Part of a small language model's weights.
Architecture: RMSNorm before each block, no biases in attention or MLP, capped logits.
Training: a variant of SOAP for these matrices, 93M tokens, 5986 steps.
Each number is 128 + 24 x the weight over its row's rms, rounded and kept within 0 to 255. Layers, rows and columns count from 0. Numbers have three digits each. The size before them is the row's rms in percent of the matrix's.

# gate: layer 3 MLP gate, 128x96, rms 0.394, rows 8-53, columns 0-95
# up: layer 3 MLP up, 128x96, rms 0.388, rows 8-53, columns 0-95
# down: layer 3 MLP down (transposed), 128x96, rms 0.366, rows 8-53, columns 0-95
gate8 089:155134177163140148124144158155122135151111168122168146103114161122173144089097119100146151116184141147117108124119119150158157126151128109133143111117142092126133091122125113142139080112121126123168152161090149141104129131093104094130123084094075109090124122120117152138155102109141170123
up8 089:108143091113151126126099071104125142146129102121108116141141067101080108166097129149100106128108119094116120132117126131106117132126111140142138125101121141126124160111148138080093182152109071132155145134123125089145134109155132180122110157123152182115138141151119115119096160165101114100
down8 090:101152157112155101094125137132159144161126166147191131148122146107134126095101147127127108119142134142135140114145158130160114098096141119134154184115096156151164108094151101095087077152137123131156121122126161146105128126163117144144155133186144141143105185108137131158111129153125115107
gate9 121:157146080122163114103154119113132171102139143142120123154128138136082118121137148114135128166116110103132078107097096106116114139122118106134143112132171104137120122122126110109151096144112152134083094115135145124146166122119117140112119056085109081119151161102116146104125082151080091153
up9 102:117125097123115190141144137128092131127122137134152157131110091123132116138149070150094121135122145127113190125107144155158099125137137149151111173141109156145116156102112140160132102090181125134118137145131106105076103133138141127142134103157104118132138124136179103101137170092174165154
down9 119:145163134107091113123179166159151091136101097095050099145115124196129167129120137087172101157112109126136153126106146100101157156118135091134124118136130117133083109120114139121143143123108132128084140126086110131145136130120108160128142127115157126110124099135095124127140083111124113130
gate10 092:120147116141058172127121140120156138158146111128136146134113102128173155091122111092117155130137160089123134082092161094128131161105121136081101137138127118166129156155150098153116113149108124104135136144108077126100140132128141166139144143132129138056162158132115159109094121131132131112
up10 095:169194132165103166087085135145151128148125112133133146140101099093163186121104091105082135132117183108113112097109169097155139134113100122157141119149119138126117162138124119173131104143137151140132132138122099108111144127091120133170112120132117168128130123124159140116108158118110159142
down10 096:100143128070124098130097144152159120182131136135093107109141143145134155157140103165139135103142166135153147140100140106139146133137076107119083062123097138149110131118154132136147128135103131123077150182094150096136150137120136115131127114152091156141130165127133132128104087154125156097
gate11 105:116133132175147140107148127178147170131103129124162151145160137126125135131146128152110103158175109171107135150091114196206134143120145103141105106133094159121118071078130124109157107096123086143154125146113132132137129118135131142132107115129140142134125104105117154139164110127131151102
up11 095:109129130130145138132119171148148099099070148099124162112131116123152165186129145167080113117157139125110129132144113164087122119102082109101140086137112129153091083100146128124140116138168074133103154097158132132137104142151147151142120123129098133107135141109099170175149127138113123129
down11 092:141113125137150136108100142156172110137130160111131198151109147126167123157171117102127160095123164101153102092170153139094104117105112144117129111148115128109173106101132152142115133126127152162131110133173109127130105145162136161137107169131179090126151160168109112115159116150131127107
gate12 106:135141157129098102161101159109114127117130129144113138168159082129137161127128131116136124107115121164132090113148134133088089117121129143140102127175100144117149156137173166160151099160114149126124115094127118138113139111097133162133163169157094145117121101086056159107136105115103085118
up12 117:121156113148125110145132119108171136169162122124149141102157126126065096123115119138123129130139151099112174107128119066154086116159102147098131113139125131135103100142113117132099178145150129149137142150154146161115098139143122092146140105081116101157184160135162106114097103135129153099
down12 104:130105164151137170109114158133079142120095143127184160155124151109133150140128141103145137087123097130144103140115133118159157116160102131140143174166147137094135129137131131148148106107111171119161132110112152079125145135112138126176105161124135176135117143123091133166167150125089106169
gate13 103:117139095183145128098096144115106135143089115123113154095160146137137132086126144133140123181086170078096150097145109125132117098135112115159112117097129083138108082105119148131151124129139164158139112143096116170133135129150127121157114153116117120095113186112143081114155114104112124107
up13 101:091062133112169150147147133126156084094165124127103144106102145179113127102137141106082104129151115148143153138114093136166160131123138094132116086125155154137091145132133172151115126140120106130118150135132190125078150123135148135119112144085118157126136104129114159109119169146138149129
down13 093:162102143129148141147113165103141158101107160142214106128173146156148108114158139140109146128156136112120164118108092156126171095134088100082166137116134127122098161124144140120136127104127130107124172109104123139100135115149139143121159129121132174152135106145128155085144165154123146146
gate14 107:125159103099081128109163127151140156171102098114177105105105157133137125112142148151127089099160122108114163083147175148120140125141153117138109130129112148131125161085119124117158129121159123151127121149114154135122128098156104160133138149189115178110104131134153115118099111143153111066
up14 114:143144150122104116146123129149128161156177093158147125100128084150183139139115153081150119115130090074116142108136159118118139114186122150136081136137119164114146143142127118124117092141113135193107075126124101152156096116153106158127118119129155161143135101109136130143125135098153119108
down14 099:122139111135139161133084137134118158090129134111084139151131133102114084134122142137167165141097097134095120172047119117077136137102115134118140129163110139125112085115125155125164171144131113117155101144130118101130134125165099081134121153146090088154156113128169109134104121141119121121
gate15 099:135088175172110113158166098102135118141136116111117145140121114061090145117100148134104131131133090144125135131100159129112161142154139134114100137137120116105170154133085172159118145138129108116132074133154132143107104119122144099160176125156118144148117115142133107136094118146054124132
up15 107:160137167144113088131150121161112124105127125131105117094118109121121099133109150124112151137147099146141075137128147099155121155137149179127151154159153134103158114153104173155145157161129091142119127116072134164124138125090146145126115115125110183161130099077108104141074099131124140135
down15 094:167161116109129174122098177121127102101119106119117114171132129120086108145146115149196132156124098118123119121115079132110157103125119159116069117147140150139109104135124150123151103119103161111133146154153127107143131153107116117105078177143130117092164144099152125123169146149152122154
gate16 095:123155112103102175127085140122149142068130173111092141134131143151151129144102172119122115184150111133135096122150080110140152119086082111129072156111130152138122113136127153080134144118115171129086118114106092131128129104123116171132106107142109105112137145148134134096145135128097154129
up16 092:118116119154116107110140099133125130139118123100137137129157124150108141072143111099125104077130153106117161098111142114084112136158181153121156119128158104151139163144127146133155151098103096099101143159161132149118119129152120119131115152126136125125086153045163106127110155092150078115
down16 102:078148142111150152156113134139146116105122125124100151133120131087128135135120133067141134139106122106138093114106129171115094145138154070145124127139119170130140137152152103111096130090142161154129105140137171139121139119114128099121107179096151092171167119118135104134086080129140073123
gate17 106:167133085111082122131142105148129159070146139088152117094124152144103120119115113149192122132118125134152123117111073112109170116127122119132097119109143102153117168106162090108123099117112106150094104109124134119145146130152173162118115133131174128144153084122103156113125110122171127108
up17 114:155156128117116090131140130134153187103098159131101146128104142146103133137106140080152110091142149171147134144153052153127172123130134121115126138126116082109138132091119122108139119120141117155160104078096185153098128141113113127134156117103138131142131112113098138110126112157182109143
down17 104:091148097133146096113135159099127131152115148146077105108150117116111110098090145143123144162149094147123107107101204105138104186122111138143093158165098114141126122103140139119162150114125125087125093144143133140108136104120134125132097147171129099170154167113104111099116128131104122155
gate18 087:138129119114159143142129101125100125164109113160150171112097170100147153118133136133114134148108131107124160108129085104150137152152122125133127121133122143099083138157171182135141136115107173109094130090149140121125132115109135086108153116211133128137132102096134085156108128143104180127
up18 099:120133089125151122142139126107103098089099162110145137126155145120106121122134132153169124133134151136143105112152153083096084137151152140133092137145182069153179122123081087092130144123141139141141161113123140106132102124098152153143146118117135124155089170154158158107119107131124092088
down18 095:101130175131127129177099149140138112142170150168158133100140115119111104150140106165132113121134124102132162122127080160147148115117136095125130158158131162125132104117149122099093140132157113154143074177105093146139125135125139115128127087081098160084131123073141155139148103087119146125
gate19 103:180131152118093171134088116157086131071149116114171140135108104111104079133167141131127100124139126165175125139104160133116121133119144161107141105132152148144100100146127129179125155135123104122114111111103135135133091094099107119122104156151114162126113112111119150143100101147127082083
up19 095:106154108121160144131175089132109138107129179131152080133107115102116112072120132118114137082145146125117092146143144101117077096117107162135149103101126110134101133143160123172160109137126182172100109156149137126125135096119152162156126146153135109092111127129159125151148147125165109141
down19 102:094127130088123170123123107101106183184135130133131096144129094169132115141121107107115146166133154060106120129167119114129090160127118103126126148127137114167156133106134100117163124134159148122098144178125118097200153148114152151131116153108128129136145115103162116131125119115123094140
gate20 114:064170122138149110132133098134155104120158170105149119117151120144106111120082161161137133122134126120106151097130143158148159151136148136124189116145172141156127164127092164101101125123139107132105092117145091079153121153122141141143105094163154139114106152135158147145178142110133125134
up20 113:167115108134152150151150098096140137125126148124111160169125158109130117114103100144106128131103157122161135111077140087150152123113124131135169162146156118136097104092119129173161106095090112141176158178174134122140076136104111156155112142156132131108145123105156101144104098120146138142
down20 112:106115148139126139164154092174122113119124136124171115115146121114145143145159153124146127123129102137096141119102129169169116159144148171138150167113138140156097147140110105086084131167114105100123124099093136110139151096162116085093114107131129138104083157164125134151182172122101122109
gate21 107:126108111186091113187151111149144094136115154130141161147147125129119139101120125120113112136097145117149095131116089071171128115148114131143143125133135151081132144148162143121105079155103124165095138104143133124147101127126129136190126105155147135163134116125093098154080131157103137098
up21 105:132102130117141116128127088114129123140193158119109157105084161129103194173131173136133128121139118178110184153119104129124130126145099117150142097116131120149099144139122166080120154123101080149121094131143132092123139145150139123175158101140129132129112101131158100133114146108130161149
down21 108:129153124099138139122132085122115149140166133145088129126108121139129133109100113130172088135147106109122141081148110062140139122118124111076137090111107117065144135151124124118095109118144123151122114135172113130146104133117173103122091139101140074093117096159103116106137124117170115083
gate22 095:106133118125139126095148125136137131137127129128102094129097152162079109108116091126131143148113119149130129133117141094079169119166155136106154157137160124113131116086156183134163096098132133129100145122121095172090095129177142132128143143149131158140158136107159091196153105135120156122
up22 103:128151125120136122133175128148132130106082107134117104130085125113114129113111110091091139149103170131133112121108160107114119113149151128074140152142137130147109111094167142147105147126127134119077098133166112100139129064154144107135099138102113126141118123079162101207149147120101108114
down22 099:110126116129092104100101160093136071106118112146106122118157125180129131160128122079137117109099177101155111124174145139156141152150104136105114148093125108110114150129097143117102140111153103144121127104106095115146142115126114140161093095096130099154127108155107108076088109132119179139
gate23 112:123163115184120108135121123098107159119111109176098122134154163129108124145136139144114146115104148125123133153139096070132155071137159098093146096147153142091084104122138132154121141143105082113115094155161107104159162141145154166156120147140122129144130144088158129132100115115095136106
up23 107:136135148156118166173121165128129109128121134163110104103126118162155158092168143124154145129143126080123134143179104104118110132136086105125137160106115121089144074120108097093168159163105149130118144106131098135138159093137173139097123087160097103114147133148131160102136133125145116099
down23 108:196138129102151105109136109188128121172127094089176141149139172079142128136128137157084113107092136134113137157116085142149113141117154128097104137132097118095148133126184135123096109133108140136111132112102095159126127125110141166113096137129112118146120103116164107085116125132103106130
gate24 091:148117160145163104124128128132162154145174139140113148083158150127100089112116124111149150139123110136118122078152127108126135133114108110102077110130108181113118127125139167112129088072138135166131130123132076153111158144115167153199105131140109125137159146118118105086148107107122130142
up24 088:095122136143101122094167112050113138168130093141128155130154118093114160108141153105136152161107155169133157151143117140121121101124185128128133136125167118133135143117136136161163119166130154099121143135097143128143139148120106091148149137098138108121135101139144120129155077147057153123
down24 094:121171123155176149139155126110141161104120166125134094120176139146123124185127110137149115145170167153143139155120068138145127121133148160135145118173175137171153114121141120148091123123127183126139118129133113132135141158125134132102171125118121160163126080106124143075113118125153120116
gate25 097:130154150106152083135136138148146133133126123150158148147131165129133142095150120161153095125076128135080133116101158145152100133180128114120178139147089119157124110146166124159137201143115098183105127150131111134123142117098161125111147105164139138144130108163141140150124123116145175110
up25 107:074114137133143069137126153145119088127131125136124133121147162097131155109138111121115172115084121121158118134148105128117105085094106112122171109159159142156153122137152123151080147113109146156106111131103147133172150151151177073090149119111143138143135141146166133138155176146139141149
down25 095:173154121128121063113120135135119180117108140116133134150168139089119158122169163139161124160127179125135156121142130136107099126165116171146145148093130111173133083144100124114119149133118097132154117132130131162140158134109149091128082095101105098092144131159150117124096159118108143135
gate26 093:095136142106129128121082087161106073104150117141158124123125092151155137174133106142095128106142090106109136140093132123132124133124154121118151151144127117141107120111179162117201134115150127135162151147082122120136105120131145130092143117182147083095100121145167108123130106129152096132
up26 104:162114123105084136074130132117153125150135117133070157183115074144100119137150114101129133152124147101098145162102149111115142133141121163131120150138102114105163171115122111122085104166107118078104086074125117121073130113107125145149148170109114133110135116142141123129143149132130133130
down26 103:092108109110152136118144133144097101087150150119104116122134138122114100136126108153139175083120143145138089119147127117171127095134112140155089082127091128131128145137139146120139127091150104154125141162096171091124146151092111120118159187158155067127165143114087152153108138135114147119
gate27 104:123097130103116093169134136089127157140124166150102119160085081132082116121119086094127157131089101102116132130134149117149120108150121132091153087116127135153086136154151146134176130141181117156111109126113134113123147140142133101115120100156082130122129137099162162155140150096150094159
up27 099:116126155141094100125128101180131099107116139113132155126145147109146117145141153163108095124149099169112152064182107143140124099096124145138076146155108155094158118096104101128097098124092142109112137097140134169150114135115127126147163142107170101151134118154100119097152141133106147104
down27 099:133168120171153149139129143119155153136112126143171164061113165120106136144139114160148146144128135104134133119108122129118142119128096138150155125126105114190132142106141102152096158128145115112132108142160133113128106102068135129122100150143165121095091122129116174131130114200122077126
gate28 090:125173132130080152189139103161115153110103130111148140125100129124143099128102092121076140122147153118147101144121133150168116146150122081114122154094094120150142094112143148092124120126124145124081163142123153118093100152090098133088117135116118146100111094124142160105091110100084124125
up28 084:101132162136107125108129115123085138133091102126133123089153121125095117136167120146152118130092113138129122107129099110126077127143107104096143153171131092106084177152135159128163090134161136151161085153135130151122157104157134099109140128129150093182164159112142091125102151149130108148
down28 095:167126108145175107120130127106131095148106138128182139149118123102129112134127140087167099175137079130095148136121088134132123099126123100135133080118133113106093193154157123183130150130126133118133133117101074152141148098135095166130120134113113118139140145103156150092139136121157095105
gate29 096:099152107103109089114137133114133103143125144154167138144132119076128145088099167120171103108054149125138144138161117112105120149107139111109136112099104142145128160132110163152144141120138140158099122144086098118055134159158170111124161118149126132142130105097141144113129123098128161136
up29 100:130115129158171141142134073149101156139126122082120099139105108162088113112151099131106142125180079138106123131142105108125142108112158164129143140100129129143150166135118099106126141102115122148129115164141200156145169106140127122129145147102152110142118140150133067160112163129098104128
down29 098:131106136112112126161152111157139138127171111147077153166144169137102142138139109119113099137160118139173110119071139138139097121124120101095145080149107107122102144129086136117080083134132117073115110128132113132160135097132108117110162083123143129137080123133099106127181123136128103145
gate30 104:182121115132106138173138125144096173163112119100095123129130151141158097139097159126154121095098102117147124101142112157122153159106150141117187146101125144144105122131119113165123083150129119118142109122135110117162069128070105118092112156101108124088122112145113141121102160118118111092
up30 100:118144114200128098134130133129084137133152102155111089096127110138144162155152150119150161125147128088089178159133119126104113123135122119153171103141133149142118159108158088158153128117138103134125084149146140097131097135125131153127142149125097111121062104096080164109120137114142144112
down30 103:093193125144131111122104172143102169120155116134132124111160130117120125097144078085125087135150148175130165094192162116119125097124137138112122139112131121112123100124106121137124147145163111104114118112138106123129163152125115146108155162109094116160106113130103158087157146146095157096
gate31 096:151080155130133106097107134109150120129151132141131148158140134157098143146116103155122132141152165121147174140143119117075105157101103125122153113156117125093123111115193145103128102131154157118116081097127103108105127095105179133137106119125102135148107160170110131176128118147136068105
up31 098:121102102118115116121117088133143116090122152099098142130181138158076131138118109129132129134118141159140134173134158129109143163138139073127151113132138139093101152133127134102120124093127132090118120147082095122081127105133158111148139124075113129129110155175117119152166150183169106092
down31 100:089165124156111159133105136115131117119116095131068134136123118128145126139140110130167137107129107123190126151120151109119086113120115148146132094178102108138130128136108182145125149147136118168125124124191140138117178125132091125116126112173114095120157120126143099082130126105091168170
gate32 100:151121102144116153149132172132147103144109086102154147146101095118135100159145184148179154153130147105119114090139101152103149128101191102103162177118141088145123112100139130169138132139129128122132161144145104114150105128117097123119162174125157138109134130140083158117125094120133114121
up32 098:143141175107118104157128140152149152123096157101124109114111116130117137101154107181118158128064170098158147082163109129162124125125111115091166090126118131114133142124143120155120147165135095115104113122131124094160158104078147116134148150135143138085125126158072121133090126116121108143
down32 106:157095152166113124132122144123118104137137163170191127140151109164105138107116144110124138128124107155114151113132096079128164156119083095155126174158142144108088173155115126164128108142099149121098162154151154129111135122115091171127137089095138135136109109175109129163119122119138116140
gate33 083:145113088180129146141090101094156133131083156135109119125145159110114128131117137091122114134148146126121104085130136164115136148114126153088146148186126143105111111125108136132127107125137152136143104080144129156132098145084131169102123153052102144107108136153098170104109155090133126133
up33 095:137119111156138164104154115150124181116105147080111164119119111154142107120174115135138148168153134134126109149103113135133148156148118146135169111141152114164115124122117122134118114157135145133115083104153110124127152155128076128161166106122141190150150076183106144118140166094108134149
down33 096:120163114104133092091138100140125106114141127118133162123129107155133122138086127117201146137140131109145141121148081112141137125134101160132130127134131091133131076120131150178130101136137117088155095104144133113130151132123114084115186170127127079138131094179138069115129135130134167125
gate34 096:133106097127145110122148159129122107106104127149127112167165121144144133147177135115106093135142119117103117112088138101085174094050168145151165160167115150140110096143119136109104138140126102156134078125149131148118107144128129074154117118145116155109140142136159123131149145106157131085
up34 091:126128150128127097074160180106103101091079135123157091078146124134135102154119144175134145177119097120157098154118153140128150108143130146132123083139143108134102094163123180141151147118128125162135120116110147167142125125126140126161130143143115125168132143139123089116132150117170077128
down34 095:097125139141166119110151130140052147089104134120143128080167146154157126142072159184125122149144107108149144190105144131134119129128140122137134118115124135135104084171126122142128134106106150131115136128108143165151104111142111155132123117127108170121147156111094069140142139155141092115
gate35 105:128138096130118099171117112127148133082155157126116143125165136096162108106112131099153177117130101113134116133189095107119106162111132124131155106122120077169175126123110094112114110148116133138125134114135169096111131108094109153127093120160129152115168150127182130144098094162107126099
up35 096:147120133089140125136129131098080137142139111130110094118128155129151123137176122095148123153145145153111096150108144100114154106116182127070061147118126127144111167141114111126116145111138197137121163128116092146090110122146152118113155143123160123150135139127122099142121132121184078103
down35 100:125128129091120118146190143094110067107096125133156109139135130071152142140176142130188128124141090093078125122087125100150145088111129111093143146145093136149104138119133147126150126104133129110153148144117129110131111134093094153114126142150133131158143167136081148118134153143102114099
gate36 097:113141126137107115127142145154159136146102116103117118138140127082160112108137114110117120126075151151103093148144103086104130162108156147141129142156134133141142151115077109116106181169147158109174117117090152132111117134094108157109202081122150144133161123131090126134133138134178134118
up36 103:154115146094192127154106124135096171145108106132160180125140105121141146099107107151111142117125140144168115091141135159174166152140123123114107148094140117153140097140129132117144144119087163142099153124093140120137088094125164175087102148155145095124095144136119138096100114120119148151
down36 106:132124115160099097138150143108132139129134135105159113129176138112148148142130147156125092141156142154152165143158084151122104135096130094107127151198117086114106128133113093164117139124154158146136124172161124126127123137114097096157166071110079171144122124121126154141148133152118109165
gate37 094:149121159155108132158130126112101175147149145161124090134146114162159167104127100160127175114081085133107180120146121128135105137117105128170117114132112131117119129095116123127130128064088107119118181122124135154110117142138161150131097141169102124124153124119114148157129118149177117081
up37 093:180113125166082150131097137135168087143129121115138107137156139111123132097130122120140139171124157161083114089109107108135130111128092115153083116150153133147139144171112115133144152144083120107135120136064103147129075100156143135110131118139157118110079151140109106155114127140173147116
down37 100:135135119099107126128069125188111138088124111136166126123177147127093093122141139105093165133150162112128104075121126141127095111115176151142132135129113116139164101106102097132123106123175090117161098126165120122138093124118125161124121123120132195124121118135136127106136142130112183128
gate38 119:080106142174144122146124154126141123148136132131165133131110143137105075130155132100090117147093136097139129126119150149156098100169173143135151097122116150074111129147141139226091150114130101105128109099164112153130099137088133142137115138117130126129102136143121136159139130133126132083
up38 114:110171160151124090096189143127148149131086108156119143084082145124136126130161179142161127166097126150137135182104130157133130187123134116121126116142123139116129134141109115095147095096153098101134139097118129105143121129099126104103150095129150120112164149084145101152127131113154136153
down38 109:146152154132122129146135121156174123132153093137158090121097133101165186133102142173097133126135123161147153096132105096141153117110137166128098135152113124146157091145149109120157116158135149119116115133124140153120136127105103140194121117160140120043124146138175117129142131126150113098
gate39 100:140125127139129183100147112112081135154129148135134120120100131087128134118148116099105145100133098171141140143150118127137139150106104058118117078132105136105090121104160141134152157103155108114094126153145147128088149088174116141116162098155132131183149107135153112096126102128112142087
up39 103:112138133150101079128185140072122106130149126095112115090159086147111126125134145116133178141143112126108174115098162149130134092123112131146169115113145120145080136136142119106091152135158095134098106157182130098129120111150174126144141113122156161079160133124123126142118112137132122163
down39 109:118098151142124118116114105098110157113114133156147136147119150105072116099096126188134070138124121111166068122144141115105131087090124115156139127122168117150138135119137094117136097134112138119127101207106092134135130154138151153141101124138117081149100122152105122135130165130126138095
gate40 100:146108155144113123123090157098114142144108116109110098134149148087147174139105125145167143132111135149149135158140108143107153080109119132147130117128101186091124094130097157164108100091096135151154090119089141144133139145096109143138148107160117082155135085116096137124141118101119165090
up40 098:131127094139116144127098170127114120163152150142147091129104125106083179147114114143139089125170164080148148161088120113111150114163122129116168122123102155156145122178101163168132159089144125096138089146100109143117101131099129109149138103118135099147122099131132130147090107139139162122
down40 096:126177126093168123102113135140120172131135129118095151157146142125107104114135121117138115119109121127074112126145158127123131131154096118122128119103140161122151132086105110112183130113107125117145099158180158168146139116140123053146085098148148138141093109112144148112155114106189122149
gate41 089:122118131153065088134121134105150157148102120154119149176143099160152096167115134100130126143139094133089119088094126115147128136125139113111119123126175158155127148170150092135079120120136143096123104071150113085076142130153154122121157138118130139133115128090133131100118116102121152164
up41 092:130124141116135150137119128174130160122106122091147109083128153128123133153143110114156132078075126130159121164141135179113178108153094116134132108103109161112096122083153150138118146152146068147154157176136102173165118146160144120132100137157164136137120096128123159114143126114110133125
down41 093:102119111100114105080133135126108094107181110141126124175157102099125141092094150157142133184112105147091132106159136123140101127120109101136179117168109127108159104144132126114113122133136114136109134133138147166127160115140115107094110127152193135102131072173116140132138160139146156131
gate42 100:116162155138117136081147187113116116124104111177185118179148114150089137122150107136098107165125121122095124099126151131126155115127112130128126101136110117112163132127131148162087100143153140113111131163135125101096119138177121149140136173133172108137156109106114186129108143109115153094
up42 094:099144142108128156125125138146131107144096124175194137121122133108150103113128110116128183163104151117115132096125129175115142120143143146104129144153161106130173136100105110158073086172085124083121145142132171094140143118111154132159130157124132112116123098125127117121156116153105182128
down42 100:136110147110142134113124146124108102087107148165166131113138150117179202132117083084126143138142129111112096100133150112140157089121137167136127154097081147117150118112141097153120123169106124112130146131128142107164127132159163164115112113149135104114104149147083080143111117171108124118
gate43 107:101115078139144136122174126106106147097130136126165161109117107106112067123129149072156165154156118097143143116146166115142154080131127124131112112150161130149168105127137086140147136113143156160120136117111081114077130109132121110119090106172132135110124138103145161153137123159133124091
up43 105:139151103144144134107085109132135137143128111170159109154108126117103078118086151093167133169129102111114124134145135113121149124157099122141121160165120138131132140171153084107133101110145142182132139159155131147103145130133117097066106121126121164150111150139154152135139111195142119085
down43 103:121124098134114142091082112155134177135160127114110171166117106102138135131146158126117122111140172115160113119127143111129139093148107129081088118118162095143132136150137125132088153127102144152126147165145131132067127150101167071087132101156103086097131139137116128117104132160139164139
gate44 098:076080135113129157138150080118111128139110103113104129103086162145136193142144146121135100142159133122098140106087169135123160110133131087142096129148093140151122137104129169082113158125164147133130105115139112095128119153146134111124169130147106120174140124110156115141108164119147115082
up44 107:137148136135157139109145123132128104149101090152144115098115117121106109140204105122164095163110131156075137119137145188089104103125132063104112097132130135108136114144158148127147131093106136125088098156153151136147107155152120147092161119134114109092110161112140139136091114127136144109
down44 098:106150153170138055083171126118111166157102174116124120109151143148145094126126148132154140133135135111141114130098150094088139132112111147169114134141132112115153108113096081077110137113123152113126128122111165156150142084128115087129117117100086120159123123121108146130105100169142118098
gate45 096:154141104108131084170179076144103101145120124098113129094046116110179099160102125134114120148144127110123129135111095113130126167142121120148095099125121123096151146135131138088162128131139106109099128139080098147157166103126152113157114123128097135149117104141164133147116125123098124152
up45 100:166164118122138095118102108126140096155149145138091089140064129165129118111094122092128099186137118105137091127151162149103080131134127139139113126073094094164138089102075112105116158110111116109122144133101147144105114112116107132143140142140090161144127110143152121114104138148139136129
down45 095:113089150157093138183169131107110162105139108099106124145138118087137101153186169168125151157151099135141120174099122135114172157107140145117089116162162134111124128161113103114154138152126108065164147137148132132137162165136129134134113111139130168131104145132147157129133109119129126125
gate46 104:095114143088083076117137150101128156152146146112163115087061126146122149148089118104135166150116099149135117152143157090160129117127111155150090127121104127143104171125139102138142117163144122110126133128142156156131173148112139133147180120134132119150117081113114147094140167097131117108
up46 109:116156101142096163083134165086116113119131105145180123138139112141130132123138141133164110138145164139150101124114130129128093132120110161141158108093135159163105140156108110132085145117098147131107114126084121125136085088162080116104139122173157107093088173129169118153125142111142153110
down46 100:067107127110172114103123122127145065119129137127079133109115126135118132108126097100149101144094117126126115131132113170103136153129133095154166100135146142152108158108117150122162125140149138118124165123151116110165161077107102166157126130135117133156161132108054146094139103144147131093
gate47 092:113122113107181136114136131151104138132126118092174072116098153160117127139147156135137107111131138107123137115149100136137152149086180137124084117110097125129126130144094136121143140146119116142134120106110131073101062137093153123137140074142121110171111083119129094148116149115074152139
up47 094:173132128124132109138135164113116094106098171109069164112152165119109120133088136135128130175157150145141109135174102122127085126153120101117113091137159135142126108100135166119115134101135119106151075114126135149139148120101122096134119156073161153128143139118115166123116083124170093129
down47 092:134122138137121146110089117099166122105154103107213150091107095091163097102162134128142079149093154136121139160083130122116151130127103125164130165119140126139142136135116102142129105128108109153132179103089151109113100110136087161136144119143142152134128117112155107118110125111081155126
gate48 093:133125133150109089096147095127092124158135157160176138155142147136124153133142096113109103141108115116111201134126140110115126106138169132091123134149135109099151138142122133113149129148152103138101142131154094155134056127117139108166155151139158128193144128121163151120086108129159097123
up48 098:113123105083122123145129155116164141145122133094118128087100130132110111123123155145127114151184179133140104095120102080153128142148100163143135134121106152143149072067144122142128142091079148128102067089133126124137171136138181127122137139124133138097094116114151133128122130124138153106
down48 103:128156146147089167131110127131121105115161109178151146118131164139104147080125118127109117118125052122095085078091113128129145136113101103114125102176118122128108148159162105113127115125136144120135091082107161167132131131136099123162135116118150152172114143136167148113125129107148088119
gate49 096:117112130097118185134128120096100104107095125086119147092100145141139104168120159116178129105118117110140111180119150126094124097117133093146142107092110130120127110157140116114139201134136173121084138142141146118128099128126099147159158135145101134116157136144163178108143089099127124133
up49 099:124126138144095131129163147148151098168128169112167149124109147126116103169110117143126112123075110169128170138106130139122110126144069137140124107132098152148104139171166126111106133092110132160065113137140112121159078171123145112119125171125134141132122096140147152136125119067126136150
down49 096:070129129128130174137141134109109138171112140180077115125138133159125158142150145085123133077122177127113096121123091113128111188121147132114108118131163174124140148097111103110147155159118127112129114119123150137161139126117116190107110109138132131066127138116122127141152163162118123132
gate50 098:107112125142096118101183130120082144117103142100146104112127167116126098153068125128143135134113096118140136116074119164173145123139145102165117125128143136181072145155113125108151107104169149149166147129136108101157144103126110136124133155148133127143123120091164149158128137157136108082
up50 102:116131131161115151176079144100109105144154108122107132116150120117135147115147157159107108143088184156082124147179142100122133141099106102099133160110166120155184138117121147133150156128145100168127089113165152141137151151112136098151151117109120128146134102141100144099156140110090115147
down50 103:137115160170151113106070087154141129109177105163088112115157157116143127161151147109083101139155151108141108133128164089136101145124117111076169164131115158141103126129116119186115142110135118144125135122123132132087108139138132131105153146149123129156108143157131130136152122063136102117
gate51 096:130124119118163127149100137131119106120096085118112131135114122120121097124121136104137126103141119148113103146091129141107149169113189151142123126200145114113135136142104117122129116086144112121060149080064151150094122158152138139096175123128145151150139126109142149155160164156139160140
up51 094:170105114117137135122146122120174122117089179119184118144125107183119109143148154118114155153112164118178105094149146118176118121088154171121125102087162140133129099119180133110124118141137117114127105101160131099151144135112108114143129122155129156099153142159130104105118149092131130165
down51 096:095139124142117116142154155090141142101120107121172117098071119156134144154107114146137131149170112099097125108133114081144102130129135081138135131134123086146125084116103132139126091072139128132139114101091100122083157129088104152087144154146097143131122097111178148144167141120112130121
gate52 090:135145129169118131092147148164154107134117133115149146141117150190114145102120127116109136090120135093152132086116098146131112095104129158122147147063119129144112127139162144166107115131115159145101112132099101208114112103130139116153083137132126124105130126151168148167099156114155118093
up52 098:113131078138116148109123119181117150145142159127111155136136120158130149151144145130142140141170134105127120132082134139156118121097152153087096168054121116149154114152129130146098138105125174129116112125075101133121166124120158143119105147102080167129163130136133106170119111121127093089
down52 101:161115105087107157111116120140147089096143124170104139131122102141106142091152118130105133097153131101153136110126156090116105148120135132163093171141158133151137147149134167138140148122141122102129131158073131163134088059129127188160136131112113102132186115127140128114119096124152129136
gate53 099:137150114138132124149135124079151125173102114153148125100057136119127088134132097125133140147116122138157155134126137120167109124096130105135102084107164155104159124075144146124117139113121162094121101122139133161115129085119145104093087129140097112142091131162147142099106104121058140136
up53 103:085159091113121134120135100168154098074143145134102138133135089124125158108139117128122149142144126113107123131128115121134131096133132127134169097111114146181153135132094137135154152093141105108055146090130096165123148162128119129160119101167144152121152099108115161170152137175160137143
down53 104:134097153132105117117135095163091094102144187114132108139163099144157159096161158148126162110118140132142100115134101102143129144135155171137155117138133111123121121147136094135127133128147090158122139101098086141136090125144163143136143131181132187160147120120127107143183129151180129138